Part of a small language model's weights: rotary positions, attention and MLP in parallel.
Each number is 200 + 30 x the weight over its row's rms, rounded and kept within 0 to 999. Layers, rows and columns count from 0. The size before them is the row's rms in percent of the matrix's.

# layer 6 MLP up, 1024x256, rms 0.15, rows 760-814, columns 0-127
107,185,177,175,183,189,201,220,132,245,163,184,239,198,231,228,214,219,200,222,234,183,197,207,204,192,234,221,172,225,199,209,161,211,231,211,222,209,192,175,180,205,198,156,241,243,210,144,232,234,183,209,187,175,140,214,218,196,247,203,195,201,170,224,181,236,186,175,166,188,123,154,167,196,210,238,212,171,203,184,237,188,198,198,207,211,147,200,194,217,242,169,211,151,204,180,206,284,186,207,112,207,208,195,192,228,202,235,117,187,176,230,187,221,163,191,228,176,217,237,164,224,233,216,237,198,228,226,158
091,224,142,215,249,189,204,207,179,207,215,153,241,177,144,194,180,204,191,192,234,216,104,246,211,199,215,234,165,169,199,243,200,178,236,236,165,221,188,227,250,153,142,157,217,206,188,179,194,186,136,233,164,219,185,231,275,224,142,221,152,189,181,180,241,162,149,180,144,204,171,213,232,197,162,223,144,173,187,193,155,183,196,195,199,257,197,159,170,188,166,216,246,172,197,216,237,201,225,189,181,180,168,171,239,131,251,202,214,232,219,200,176,217,190,184,205,177,223,189,159,199,152,194,190,222,175,181,198
098,194,191,223,151,189,199,172,209,207,167,215,175,181,175,204,202,275,159,213,151,250,226,192,198,215,186,212,184,160,149,200,184,197,201,199,211,157,203,236,211,197,169,210,155,193,181,154,173,235,203,187,201,210,198,182,218,286,141,200,149,160,226,205,217,199,190,187,197,153,249,221,163,165,167,218,161,144,222,219,229,155,141,196,239,189,174,155,212,177,235,166,194,164,182,178,166,216,185,192,160,160,214,203,237,159,188,215,159,189,212,208,168,224,231,191,181,201,215,196,253,192,195,191,239,207,243,143,217
113,250,131,161,229,185,191,170,135,198,213,132,170,246,155,185,133,200,194,221,228,161,203,222,201,150,199,162,188,174,181,214,227,209,231,155,212,157,225,239,201,213,198,180,215,208,147,196,267,266,214,269,195,212,232,259,163,174,206,189,230,167,181,186,228,217,186,187,197,202,187,199,220,215,151,177,182,161,183,179,156,202,195,190,237,197,236,188,263,255,185,182,182,159,200,227,184,175,208,204,202,215,202,234,213,208,209,248,199,202,204,178,191,148,260,235,240,239,217,155,193,223,223,214,206,246,229,151,187
108,172,214,176,143,166,128,216,208,245,193,198,208,187,216,252,196,203,207,219,237,212,214,221,214,216,179,195,238,229,155,204,227,162,191,164,209,259,229,188,144,287,175,177,248,193,162,221,188,245,200,211,183,214,216,189,199,196,176,212,185,180,160,276,182,195,120,273,163,160,221,234,201,208,230,179,218,157,212,213,187,260,168,215,223,223,192,195,226,226,206,201,161,280,221,196,249,180,217,190,153,152,180,152,153,178,222,221,202,219,162,228,215,143,187,176,199,179,225,203,220,226,208,222,189,200,182,207,212
103,178,198,202,175,160,204,182,185,256,172,183,183,209,165,189,180,165,160,210,218,182,144,189,169,241,240,169,174,223,204,197,200,221,184,262,189,251,180,199,183,165,243,200,168,173,186,182,293,231,193,198,210,253,233,183,244,200,175,173,192,192,223,203,185,187,199,197,200,175,160,162,207,221,255,140,122,261,209,221,200,160,156,187,159,223,182,244,234,184,203,148,232,215,167,203,261,179,213,217,197,121,174,246,202,182,193,161,176,240,230,187,187,176,174,169,203,213,206,211,200,183,222,140,204,190,175,229,157
100,232,247,224,170,207,197,209,151,210,196,188,168,225,216,145,246,225,229,226,242,178,198,208,169,243,130,162,286,217,229,216,173,204,215,179,186,215,227,167,200,220,147,213,215,125,223,226,237,154,256,226,197,217,228,191,235,141,235,204,232,227,222,198,262,207,146,178,183,198,142,214,217,187,233,195,204,187,173,239,196,188,158,211,177,247,184,177,182,226,224,158,232,242,210,216,203,211,211,170,219,204,217,221,213,250,124,173,198,202,167,181,187,193,199,207,184,234,194,181,208,174,171,212,173,229,248,210,212
099,229,193,183,151,244,152,205,224,165,203,183,167,181,206,181,158,209,254,233,197,167,141,215,225,268,188,206,228,217,180,213,176,189,231,212,174,238,190,219,226,249,209,216,235,147,213,204,231,222,174,181,175,175,189,173,203,215,272,171,215,217,136,160,204,260,223,188,193,175,202,245,160,183,130,198,253,156,251,215,207,170,134,135,149,178,189,181,209,234,190,153,248,207,205,218,214,206,164,199,193,237,200,217,220,208,244,187,191,206,245,199,205,197,179,174,176,220,226,233,195,220,251,204,196,231,208,188,239
108,226,245,173,223,233,176,200,221,207,210,174,211,240,204,234,211,201,154,170,262,205,159,256,213,235,213,189,220,165,183,235,186,216,194,209,201,177,241,271,194,170,175,242,222,210,213,203,180,191,219,170,223,213,178,176,199,167,216,266,158,191,230,199,179,158,215,183,174,208,210,203,184,238,220,175,174,188,226,244,208,153,179,188,167,234,199,244,196,192,187,176,210,172,198,213,236,223,206,223,209,146,217,219,217,200,165,238,187,199,228,234,193,158,231,184,232,244,153,185,149,225,226,205,262,164,175,249,206
092,188,221,223,171,180,192,201,229,212,238,203,144,223,257,183,173,215,211,215,220,189,218,195,195,215,174,232,229,187,169,227,178,173,158,236,156,203,177,214,170,237,198,224,189,246,198,241,223,165,199,220,144,168,231,182,193,181,205,218,211,268,212,176,183,180,179,244,210,281,198,242,177,220,209,188,198,168,173,236,178,224,157,199,199,182,222,194,217,238,190,182,200,157,131,199,178,219,230,210,225,183,225,238,197,196,166,252,207,188,213,167,216,213,215,208,234,238,243,134,185,185,180,190,210,245,242,141,207
098,164,253,192,212,236,205,183,190,257,149,207,148,231,167,231,200,174,259,220,192,203,163,214,251,188,181,181,241,217,144,197,238,184,230,158,185,233,193,190,208,211,181,223,219,189,222,146,149,217,176,228,208,178,181,214,188,231,291,241,229,162,212,204,236,223,191,193,167,259,155,177,195,221,201,200,218,180,226,239,233,217,231,193,192,177,153,212,228,202,219,172,213,243,206,161,231,142,164,181,175,236,191,229,222,186,187,182,216,212,232,166,136,190,236,192,233,181,203,167,184,226,242,186,235,201,202,237,197
096,180,198,192,176,229,210,193,164,198,152,186,166,251,160,186,214,188,187,203,198,168,146,167,193,217,200,202,168,139,241,144,180,184,148,184,190,210,164,136,170,169,217,202,239,211,227,167,263,208,191,149,238,227,189,182,185,151,158,190,198,182,171,151,143,171,241,109,184,224,186,217,232,182,212,183,214,209,247,204,246,257,210,183,192,177,177,227,214,173,199,175,181,226,234,177,186,203,222,173,255,220,186,220,161,246,211,220,144,176,209,212,192,172,144,206,216,160,232,176,142,189,209,222,167,155,193,187,225
097,172,224,233,168,233,234,160,230,201,205,215,176,250,219,225,217,156,241,192,163,218,224,229,205,141,190,252,184,168,178,200,232,219,178,173,199,203,196,191,240,206,187,231,134,196,282,176,220,233,229,174,184,256,163,227,195,163,212,204,226,224,201,210,175,205,181,152,232,202,233,166,197,160,198,182,180,145,217,222,171,180,191,226,171,231,176,205,100,211,183,175,226,212,207,206,167,242,201,195,170,194,170,240,243,167,167,189,184,158,211,169,166,201,189,142,189,208,186,176,246,213,218,220,202,216,191,188,168
100,246,169,206,199,213,163,197,236,203,213,183,181,198,147,184,207,199,215,206,253,169,224,183,175,239,226,184,153,235,172,213,192,191,248,203,222,200,237,178,162,148,142,198,164,188,223,225,219,226,200,216,212,203,167,218,199,181,194,206,180,199,202,225,206,204,172,200,243,207,203,180,222,208,196,217,243,101,236,242,219,189,199,251,226,202,186,200,198,194,161,211,220,222,216,193,210,213,231,208,162,158,169,227,244,157,216,139,172,204,140,160,245,173,220,208,171,193,201,222,207,205,192,216,237,232,221,216,156
107,195,193,193,223,169,235,162,189,236,230,258,185,205,199,184,198,149,231,213,227,228,158,210,257,224,174,248,164,232,195,219,191,182,208,231,185,190,239,186,182,208,219,226,210,163,249,215,173,216,146,206,204,201,198,193,152,190,166,199,182,188,233,191,232,168,168,153,202,180,181,279,219,192,180,203,171,163,182,201,208,233,217,229,223,220,232,222,223,216,149,176,174,132,242,216,212,202,167,177,236,230,199,135,214,194,207,229,204,209,214,177,202,229,199,157,251,208,160,231,247,204,187,194,218,162,194,210,169
100,198,236,163,175,196,169,170,189,233,194,272,166,176,184,199,159,161,173,161,138,234,213,224,159,159,260,183,238,234,180,184,200,206,224,214,215,178,185,215,204,182,157,215,220,194,195,200,156,250,146,218,177,177,204,162,214,218,232,158,226,244,186,211,171,239,197,204,172,147,208,176,195,163,232,218,211,164,244,215,225,239,235,190,234,207,245,196,225,179,155,196,177,209,183,217,180,204,165,198,193,191,183,167,129,212,194,145,195,199,180,211,175,220,226,216,232,193,144,201,172,210,142,222,167,207,179,180,163
085,158,211,184,189,168,206,199,225,265,233,167,229,204,188,180,166,221,186,197,235,194,179,198,231,213,167,221,174,221,192,150,202,210,187,186,230,190,205,214,171,188,231,208,188,265,191,241,235,207,181,197,164,160,226,176,209,190,164,201,206,215,126,133,194,114,125,186,176,225,234,196,164,229,209,179,233,220,231,223,184,186,187,185,185,196,159,192,202,198,193,205,152,176,144,201,229,136,177,169,183,193,118,211,173,180,195,165,202,236,227,201,157,219,125,192,173,260,247,154,226,236,166,205,185,188,259,191,184
094,151,201,200,214,255,216,200,195,194,181,210,167,235,186,230,219,219,217,177,220,229,161,154,186,172,202,245,199,190,204,215,244,191,218,254,214,234,188,184,197,200,235,174,169,251,216,214,200,192,225,149,170,212,190,187,230,225,244,153,222,290,220,238,231,207,227,188,214,236,198,231,243,242,180,197,178,168,266,169,237,218,185,210,175,285,222,195,212,175,215,181,246,236,159,237,205,134,212,231,161,163,179,227,228,198,210,204,195,235,167,203,183,189,186,232,213,227,253,186,204,142,230,149,181,161,210,202,191
095,170,242,213,206,223,239,196,242,172,243,202,218,182,227,230,188,185,220,182,242,188,189,174,169,173,179,141,184,229,186,214,189,173,134,198,271,177,230,185,197,188,228,188,149,233,163,170,183,181,195,205,192,235,204,148,168,209,241,188,184,204,200,197,221,204,208,213,212,198,193,173,208,233,244,234,170,268,237,198,185,177,220,203,186,278,189,197,259,143,217,193,180,175,268,188,181,246,271,188,195,211,202,193,172,206,164,174,234,222,188,231,216,174,191,151,217,234,214,231,182,163,177,183,177,229,207,273,150
093,157,250,195,172,201,214,250,269,169,144,250,219,282,237,183,210,196,187,223,189,196,179,191,119,183,154,201,228,221,161,223,176,158,245,169,214,182,150,184,180,196,199,135,178,219,231,196,195,165,178,140,212,198,182,182,211,210,192,267,149,216,231,181,207,212,189,186,199,183,184,181,212,204,183,161,227,192,212,256,190,142,174,190,169,167,193,162,154,144,173,207,194,187,217,133,179,197,238,231,178,251,176,207,159,230,234,213,236,184,240,179,182,179,273,185,226,227,192,204,204,140,159,173,205,198,183,196,234
117,187,195,174,189,227,173,190,198,202,225,169,179,212,203,227,195,179,208,197,201,197,243,250,169,171,142,162,217,194,160,226,219,182,182,193,202,185,202,263,186,272,159,192,197,172,220,129,240,212,184,189,172,148,173,207,249,208,242,254,136,203,144,188,182,215,197,154,221,201,214,194,214,168,149,197,166,166,242,213,122,170,177,162,168,229,158,97,194,211,210,195,214,171,193,164,280,224,210,192,231,224,198,211,231,221,161,162,157,236,227,234,199,191,166,207,191,190,228,241,188,160,216,263,237,206,217,214,173
087,166,157,226,216,171,189,241,213,196,168,219,174,165,242,135,205,180,204,254,250,214,207,215,162,257,190,220,223,160,172,187,143,147,176,171,160,207,168,190,178,195,172,195,209,180,199,219,152,223,195,190,214,184,215,239,214,204,222,225,205,216,170,142,224,251,218,211,208,177,185,239,206,192,224,160,222,203,176,219,228,145,210,191,204,141,188,199,231,174,191,291,181,141,214,176,206,184,171,213,197,221,208,201,226,286,168,181,257,205,195,212,248,208,196,195,203,187,225,241,227,198,202,171,206,168,165,234,215
105,209,226,269,169,212,194,146,171,189,144,176,192,210,176,182,226,198,231,184,238,219,217,241,239,228,187,204,234,157,189,208,288,198,246,192,177,196,153,197,197,209,203,173,216,169,204,231,259,232,246,180,217,206,206,205,246,264,169,244,240,210,184,174,202,247,185,104,229,229,226,185,193,190,228,187,144,189,208,215,185,226,215,198,206,140,174,219,184,212,199,214,212,168,179,255,161,230,155,170,183,177,224,223,213,207,201,249,211,217,289,251,251,165,241,199,205,171,241,176,205,176,192,189,226,187,183,223,156
105,204,230,186,191,173,213,168,248,189,190,209,247,214,197,217,214,166,182,243,152,258,173,191,244,204,172,211,239,169,213,228,174,196,216,167,249,216,147,175,191,142,186,219,217,181,205,171,225,248,199,230,180,173,225,223,234,263,161,211,201,189,174,149,200,158,173,184,207,166,195,174,163,176,179,166,181,240,215,204,242,226,166,199,170,222,197,217,223,204,157,128,199,246,156,251,179,159,182,213,222,223,204,201,147,143,172,226,259,162,170,192,190,208,240,191,147,193,150,229,218,192,191,234,172,245,194,222,198
105,160,210,202,147,168,215,236,207,218,171,183,211,192,143,206,156,184,214,205,190,210,198,211,183,216,261,180,207,230,178,230,221,202,224,204,232,235,197,166,187,210,212,199,181,215,253,213,212,193,168,168,197,172,247,185,207,194,213,195,193,180,160,226,224,260,206,181,166,219,171,195,195,143,216,204,155,183,243,200,196,227,213,208,218,226,187,188,167,224,206,180,247,177,177,176,148,226,230,194,165,200,146,178,226,154,224,162,156,189,244,186,219,195,178,209,165,164,180,239,225,211,157,207,164,277,250,221,198
098,148,180,174,186,218,199,206,207,200,222,182,151,199,170,229,176,245,173,211,203,200,242,235,241,169,182,215,263,179,226,195,170,204,182,223,130,194,186,218,243,218,172,190,171,140,191,172,178,223,116,154,196,243,114,152,204,191,172,180,158,178,175,218,217,174,234,177,182,154,218,204,202,151,183,174,196,221,198,174,247,209,209,208,207,238,223,189,203,196,187,140,244,186,178,191,223,197,149,214,239,204,232,218,217,163,141,153,203,165,218,199,189,174,207,229,194,164,218,237,203,268,197,187,220,203,153,218,233
100,180,195,211,150,195,168,207,212,181,217,212,187,154,171,237,187,164,170,203,234,206,202,176,206,210,143,180,262,133,176,258,174,214,209,201,228,171,191,184,202,194,178,218,195,201,189,203,186,247,206,238,169,207,200,208,179,169,159,240,146,234,223,193,186,208,168,196,222,184,246,242,252,194,166,230,241,226,180,231,172,239,164,190,204,137,156,178,160,147,207,144,191,154,196,225,221,191,169,213,188,176,135,213,196,219,152,140,198,218,179,200,198,192,191,177,209,220,160,217,209,203,217,120,226,164,220,185,192
098,175,198,210,200,290,227,199,222,225,212,171,269,183,194,181,222,168,194,205,181,182,143,189,280,224,182,193,241,198,169,166,240,246,207,230,217,238,204,143,215,180,203,224,213,279,189,205,213,217,229,258,184,156,236,194,195,227,153,189,212,165,201,174,215,214,190,267,196,169,199,192,208,211,172,274,179,175,218,241,169,208,242,214,195,190,200,244,214,165,216,208,140,162,151,232,196,210,208,174,155,206,196,181,202,201,185,212,199,239,214,157,241,229,178,236,218,200,181,201,247,213,222,194,274,184,208,223,221
098,242,186,207,171,198,151,170,248,183,140,150,187,241,178,205,161,156,250,175,160,207,192,195,199,238,217,185,251,181,158,193,194,206,203,211,205,199,186,157,180,187,205,203,222,164,196,183,179,213,194,246,174,221,107,194,192,214,222,158,220,256,262,210,192,166,203,217,132,164,187,198,232,211,261,246,197,185,253,181,182,220,206,188,175,186,235,239,190,202,205,220,192,243,148,171,243,220,175,211,155,216,145,147,169,160,178,159,138,169,207,167,172,189,196,195,198,223,204,215,195,195,162,191,146,228,213,223,205
102,240,184,130,179,223,183,196,168,210,175,170,219,168,210,207,169,173,184,216,206,179,198,269,213,185,224,168,218,178,181,216,236,206,197,166,169,126,181,199,191,237,111,172,201,256,208,225,228,149,220,227,198,234,126,207,181,221,193,182,233,197,203,241,201,166,178,150,178,200,206,207,213,203,233,207,180,187,153,206,192,186,201,221,213,223,226,184,148,238,204,233,182,152,224,175,226,170,203,202,184,208,174,192,158,175,175,227,173,245,243,222,140,190,214,218,217,148,215,213,276,175,212,177,216,200,141,198,211
096,150,191,162,176,172,123,189,221,253,154,246,184,188,169,194,216,177,175,184,246,257,218,168,130,230,205,224,198,197,197,232,245,201,204,178,202,233,196,196,181,173,196,157,209,182,212,216,183,169,215,201,232,163,171,198,177,240,217,147,225,254,155,178,171,261,182,196,168,190,205,216,153,206,238,194,236,200,247,159,209,153,169,233,203,182,195,174,170,129,218,192,185,163,229,186,242,170,203,175,164,239,219,238,180,184,162,207,214,230,191,247,136,219,209,201,195,208,180,194,220,167,211,186,208,156,192,239,238
092,225,223,207,161,157,267,154,220,189,204,229,204,201,242,214,141,191,207,153,177,206,234,240,247,177,233,214,167,166,217,242,149,236,268,187,181,188,217,191,198,196,172,209,164,225,200,206,218,175,209,192,201,190,233,135,191,226,174,168,206,177,184,250,237,184,207,193,249,178,188,226,187,185,227,229,209,204,211,192,199,269,270,239,146,218,166,201,197,179,207,217,217,228,223,210,184,196,225,206,227,196,212,178,231,213,181,225,199,224,241,210,195,202,240,160,231,198,201,208,221,189,183,204,273,167,249,289,132
101,154,158,197,192,187,229,222,165,188,204,220,218,181,267,149,208,180,191,187,241,176,178,210,202,214,215,159,202,213,230,229,205,224,204,183,177,163,178,213,253,141,123,200,206,234,184,247,197,191,206,186,166,213,176,233,165,260,223,259,193,153,237,238,211,215,191,268,205,238,260,221,197,212,172,167,223,204,244,195,198,173,215,172,204,235,182,204,166,182,183,170,201,169,208,201,251,228,209,254,193,185,176,171,154,191,281,266,177,148,218,259,197,245,235,164,224,257,180,221,165,190,162,207,240,192,195,188,227
107,205,175,192,189,177,231,184,155,191,157,218,225,224,215,167,226,230,250,151,234,207,176,200,187,198,209,210,158,192,260,232,240,191,197,213,233,235,163,223,235,190,183,200,178,157,211,203,175,224,172,269,191,159,278,205,179,274,200,240,201,173,209,222,222,286,219,160,205,184,199,201,198,202,227,201,191,173,227,201,177,246,202,237,207,213,208,222,221,201,232,188,232,231,235,216,129,297,166,198,208,122,201,207,242,137,173,209,289,213,181,183,176,174,216,184,204,223,193,177,225,230,250,200,203,214,163,236,149
091,174,220,217,179,180,154,199,211,262,227,181,207,207,243,221,163,209,229,196,164,166,159,222,186,218,215,204,148,166,213,177,232,177,234,193,205,210,168,214,219,230,213,200,248,179,228,232,181,151,145,207,183,232,166,155,146,178,246,205,173,185,209,259,200,269,183,201,203,200,143,209,175,188,183,176,155,210,216,197,222,205,165,219,149,184,174,137,152,173,189,204,207,186,180,189,243,219,218,175,216,218,272,165,196,182,188,227,214,173,134,159,236,190,229,209,211,217,236,199,167,172,214,239,213,244,158,213,186
100,208,179,251,190,200,202,224,197,176,231,162,140,238,209,173,201,170,219,247,182,219,211,252,211,203,216,230,150,230,235,142,178,205,212,178,228,152,163,193,237,214,205,186,157,195,236,259,239,167,158,192,196,175,163,222,189,210,196,248,141,200,164,231,230,224,225,185,189,229,177,204,196,198,220,182,187,199,194,239,200,196,236,179,238,202,236,222,184,181,153,189,209,227,223,211,185,214,206,207,230,198,160,158,225,223,169,255,224,206,201,203,203,180,197,180,163,219,152,277,201,206,199,179,167,207,189,231,201
106,198,189,191,176,154,196,216,215,163,192,238,203,201,159,191,198,197,232,229,188,202,213,171,256,213,182,246,205,189,156,227,199,187,208,213,211,232,208,234,205,206,235,230,214,231,207,173,256,193,172,175,219,200,290,244,179,169,193,208,208,145,252,251,204,223,237,146,208,234,250,224,183,178,210,231,186,140,221,189,236,158,166,171,212,186,211,227,225,187,227,199,184,180,217,198,232,175,170,149,258,192,218,201,177,194,176,190,171,188,222,188,133,240,226,194,226,192,226,204,196,219,247,194,152,170,207,173,209
103,180,207,175,199,251,215,217,190,204,201,156,215,215,223,172,196,189,187,203,204,180,205,220,142,227,197,174,236,187,284,190,160,168,237,238,186,179,165,187,209,229,171,191,165,223,151,168,220,219,205,178,254,206,209,167,195,198,206,170,175,166,198,228,234,274,172,177,188,182,234,177,273,204,179,239,199,207,242,214,221,220,181,219,175,192,312,198,194,225,172,225,157,242,164,124,187,217,175,190,268,188,192,157,170,178,204,173,194,211,224,203,186,232,215,203,161,172,192,243,228,176,176,175,184,246,186,162,212
104,221,153,210,218,180,169,214,196,256,164,227,197,209,189,190,179,211,224,134,221,221,163,229,234,173,173,235,277,255,197,226,174,206,186,217,117,207,169,208,209,153,167,185,159,187,207,210,224,196,168,187,186,182,253,143,201,221,160,185,221,218,212,177,206,179,275,190,221,193,215,218,207,211,227,240,207,227,162,184,227,213,222,147,195,181,171,208,237,217,172,205,225,181,217,222,219,237,154,212,221,168,215,176,222,215,237,211,178,232,227,189,170,219,192,188,231,201,204,180,179,222,226,234,180,206,165,200,214
091,160,216,180,241,187,236,165,183,163,179,177,209,206,197,250,212,197,149,187,204,174,230,185,191,212,276,284,214,178,202,166,170,156,210,262,205,224,183,186,204,162,207,217,164,172,229,212,190,234,199,232,229,268,157,180,167,154,198,208,209,249,169,227,204,187,210,226,211,200,185,213,223,207,205,242,161,258,192,230,138,206,232,237,241,236,170,201,186,162,196,155,170,198,236,165,208,176,221,248,173,148,194,209,177,203,222,168,241,226,156,171,196,177,223,244,216,163,221,178,263,182,174,213,183,188,235,188,206
105,198,250,181,192,147,206,172,185,212,185,185,176,195,154,162,206,216,190,213,187,185,221,178,220,185,219,184,206,190,179,185,188,249,189,218,190,255,207,194,205,208,215,203,172,234,178,223,193,195,158,204,216,197,206,192,178,190,210,229,225,179,194,226,173,171,162,258,180,174,191,213,196,243,230,244,142,198,173,256,174,211,209,145,217,191,249,187,149,202,171,170,171,138,191,225,177,186,164,202,188,231,213,227,134,193,147,180,208,145,266,193,173,170,176,280,184,173,222,154,147,143,209,195,178,259,184,221,170
106,229,219,235,94,223,202,170,229,179,161,237,160,215,211,200,240,207,177,209,228,223,198,181,152,194,202,156,209,214,152,217,212,222,252,242,233,198,216,192,167,176,183,176,168,176,257,235,192,144,136,204,200,234,187,182,186,219,173,181,203,219,191,163,163,228,184,180,233,224,216,177,147,210,224,201,155,177,187,172,228,193,223,225,244,176,187,245,185,185,213,217,208,196,148,217,168,196,164,248,232,199,120,187,232,229,218,221,185,204,215,165,162,241,219,179,168,204,199,203,182,221,225,197,230,143,220,183,131
100,247,191,187,170,192,202,221,222,190,200,192,244,168,192,147,201,215,205,201,177,156,159,249,152,193,179,279,157,176,205,187,241,139,195,227,229,174,179,210,165,200,207,224,220,181,211,144,247,230,206,224,190,193,223,148,234,212,203,190,181,223,177,203,188,190,216,210,260,183,257,197,162,248,253,201,135,183,208,188,199,224,211,231,204,175,210,203,177,199,190,250,185,235,232,248,200,227,228,185,198,210,171,209,162,242,196,175,203,189,195,230,162,203,218,200,239,193,170,216,207,191,274,175,181,274,233,193,191
103,201,205,206,233,209,176,228,183,222,182,199,187,201,177,221,199,213,178,173,181,212,190,220,194,162,187,257,220,217,218,210,246,213,171,151,145,229,225,234,208,246,196,208,271,186,217,236,195,221,152,205,229,192,242,160,178,231,166,188,160,172,257,211,177,199,209,190,130,141,235,179,155,130,149,198,202,186,189,218,266,213,196,227,184,195,144,193,242,170,203,187,171,163,186,170,188,218,244,197,192,183,193,229,224,261,213,230,200,159,172,160,216,211,232,195,184,189,247,222,195,240,193,210,212,190,216,213,164
094,253,199,144,268,184,152,220,159,237,153,230,208,183,208,228,141,204,213,163,202,171,176,182,211,152,214,233,182,181,162,216,192,205,161,120,155,225,224,189,183,185,199,166,183,140,226,221,218,233,233,159,133,260,170,193,249,213,175,238,183,240,231,172,182,161,176,180,203,186,166,201,178,201,174,184,171,218,180,265,237,206,248,172,293,214,192,237,205,165,200,170,172,196,243,184,225,190,198,245,141,166,201,235,236,196,214,207,218,169,185,227,174,132,199,190,201,213,227,195,206,191,166,227,297,154,206,218,234
100,221,193,191,216,197,229,191,217,175,195,211,255,160,176,248,184,163,196,184,238,151,271,170,194,218,126,155,222,207,216,179,178,191,205,196,214,225,176,241,177,180,212,224,214,175,209,222,200,170,170,167,257,204,200,202,193,214,167,252,145,182,172,215,264,254,224,198,189,145,187,181,171,169,203,194,188,213,175,233,185,239,225,180,208,186,177,229,235,216,199,159,200,221,210,227,187,197,205,206,203,207,214,209,203,210,233,167,141,228,271,192,252,160,169,210,202,182,226,196,237,255,203,203,246,242,169,191,176
101,188,184,155,161,235,200,183,202,176,227,214,156,194,268,169,189,209,216,148,168,150,161,248,225,162,176,188,211,258,191,178,198,211,179,170,180,185,199,168,193,196,157,159,181,161,258,143,201,237,220,213,188,223,189,193,199,164,205,160,207,177,171,268,161,173,185,190,201,189,233,209,180,254,209,218,177,183,203,220,233,203,220,241,152,158,242,178,179,186,188,166,191,177,112,219,211,240,242,144,192,239,184,220,213,153,145,227,177,191,246,213,201,210,243,183,174,231,169,170,203,193,197,202,237,189,182,237,194
092,184,167,215,167,189,158,192,208,212,153,213,222,172,179,170,228,242,181,190,253,221,173,286,235,213,162,218,200,199,217,213,232,234,199,212,180,182,192,154,169,188,200,211,178,253,209,210,150,235,192,173,194,244,187,153,211,167,154,212,213,162,197,195,206,231,183,222,173,164,199,156,227,220,161,154,197,229,178,188,230,143,137,193,242,183,204,256,180,188,205,180,217,197,189,145,237,234,225,147,238,240,186,149,209,159,241,242,191,220,216,246,167,156,213,205,205,218,213,208,173,206,151,203,223,242,246,152,171
110,190,211,170,173,204,215,183,214,262,183,218,238,180,163,185,175,190,193,208,207,178,216,215,187,208,163,174,196,234,177,172,178,140,182,239,204,205,213,169,189,188,175,166,216,185,191,174,147,179,170,196,194,193,102,144,235,174,179,226,198,159,206,180,214,180,267,210,170,193,137,150,220,205,191,183,170,146,239,165,189,170,262,205,174,217,218,171,213,241,191,175,200,174,149,221,203,202,175,255,218,197,187,189,245,219,193,200,202,151,155,199,207,224,184,198,175,182,230,216,262,159,181,204,187,224,177,190,241
111,209,178,168,217,184,130,200,175,231,184,223,215,164,205,189,234,222,198,186,143,166,183,201,183,187,192,206,245,248,178,194,176,146,156,163,119,163,215,247,208,185,174,211,171,228,122,212,161,177,213,200,166,207,161,249,144,192,222,174,236,211,168,192,187,158,227,234,215,240,200,185,172,226,130,174,206,160,148,210,183,208,164,167,215,167,163,185,222,205,165,169,231,203,188,254,209,163,254,197,201,221,177,172,175,171,215,240,187,199,246,211,164,209,229,209,219,188,230,185,209,189,218,127,201,233,208,202,144
108,232,168,209,192,173,212,146,194,214,238,174,170,182,239,175,155,163,216,176,156,201,198,256,233,229,194,232,186,166,187,248,189,201,262,180,207,230,226,214,150,209,204,233,184,180,136,177,159,197,144,177,187,200,186,173,189,133,192,164,237,208,199,234,224,243,156,217,194,165,151,203,170,176,190,210,198,199,215,218,195,210,196,167,202,132,183,192,225,243,209,232,241,228,223,192,212,158,203,176,184,221,151,184,208,187,199,312,126,215,155,197,230,176,266,265,220,225,172,212,234,178,157,182,195,184,217,206,209
103,175,165,126,230,195,221,164,174,225,186,166,198,222,178,135,202,184,201,218,182,205,135,216,212,214,182,143,205,220,172,243,278,190,159,197,216,175,156,204,216,261,182,227,210,223,196,192,229,226,222,190,191,179,241,185,189,206,224,129,187,161,211,178,158,180,203,212,202,147,224,165,177,177,195,168,177,230,182,186,204,171,158,153,251,265,202,175,182,177,205,218,172,151,217,155,206,138,185,171,187,234,213,229,215,218,239,176,184,232,142,179,237,148,208,176,207,198,160,227,171,238,199,195,187,191,210,128,220
102,230,197,146,200,239,216,158,206,174,249,229,226,208,173,160,186,185,248,188,193,175,166,201,176,218,166,251,247,197,215,195,149,156,147,201,136,194,204,220,206,154,240,170,196,230,256,193,202,215,178,211,206,192,196,185,191,196,189,219,245,195,165,261,201,159,217,204,188,170,207,274,256,207,199,227,191,222,130,151,156,154,215,172,190,206,214,178,236,203,185,213,207,223,187,210,193,194,193,195,203,231,215,214,191,219,176,221,230,196,223,196,208,225,222,183,184,190,202,170,202,168,223,245,181,210,198,218,137
096,185,212,270,140,183,170,198,209,237,244,165,255,221,189,228,174,242,197,188,182,210,196,140,225,245,170,179,163,201,172,160,168,186,206,167,180,192,222,205,237,224,200,112,201,196,235,238,236,188,152,217,190,198,207,147,222,297,173,214,203,208,205,248,197,258,208,199,229,167,151,203,230,217,187,143,179,179,203,247,181,216,198,149,174,244,198,214,196,198,162,136,216,176,202,180,155,160,208,239,238,188,199,223,184,229,203,240,212,202,199,159,217,171,190,186,161,209,253,161,188,186,212,198,193,196,154,163,189
100,176,198,245,188,223,212,241,184,224,189,180,197,207,196,201,170,188,205,210,166,207,226,201,124,205,198,132,164,200,180,179,182,168,172,201,193,176,250,163,134,144,249,204,166,184,181,175,184,228,156,190,152,202,146,187,237,198,243,160,182,193,226,175,206,202,128,198,190,199,205,178,197,169,213,208,185,178,218,205,240,191,191,186,226,203,191,163,178,190,218,187,159,178,202,237,222,224,220,195,182,189,189,238,148,147,263,233,186,172,191,224,186,195,134,186,206,158,221,200,228,198,202,228,191,118,218,141,203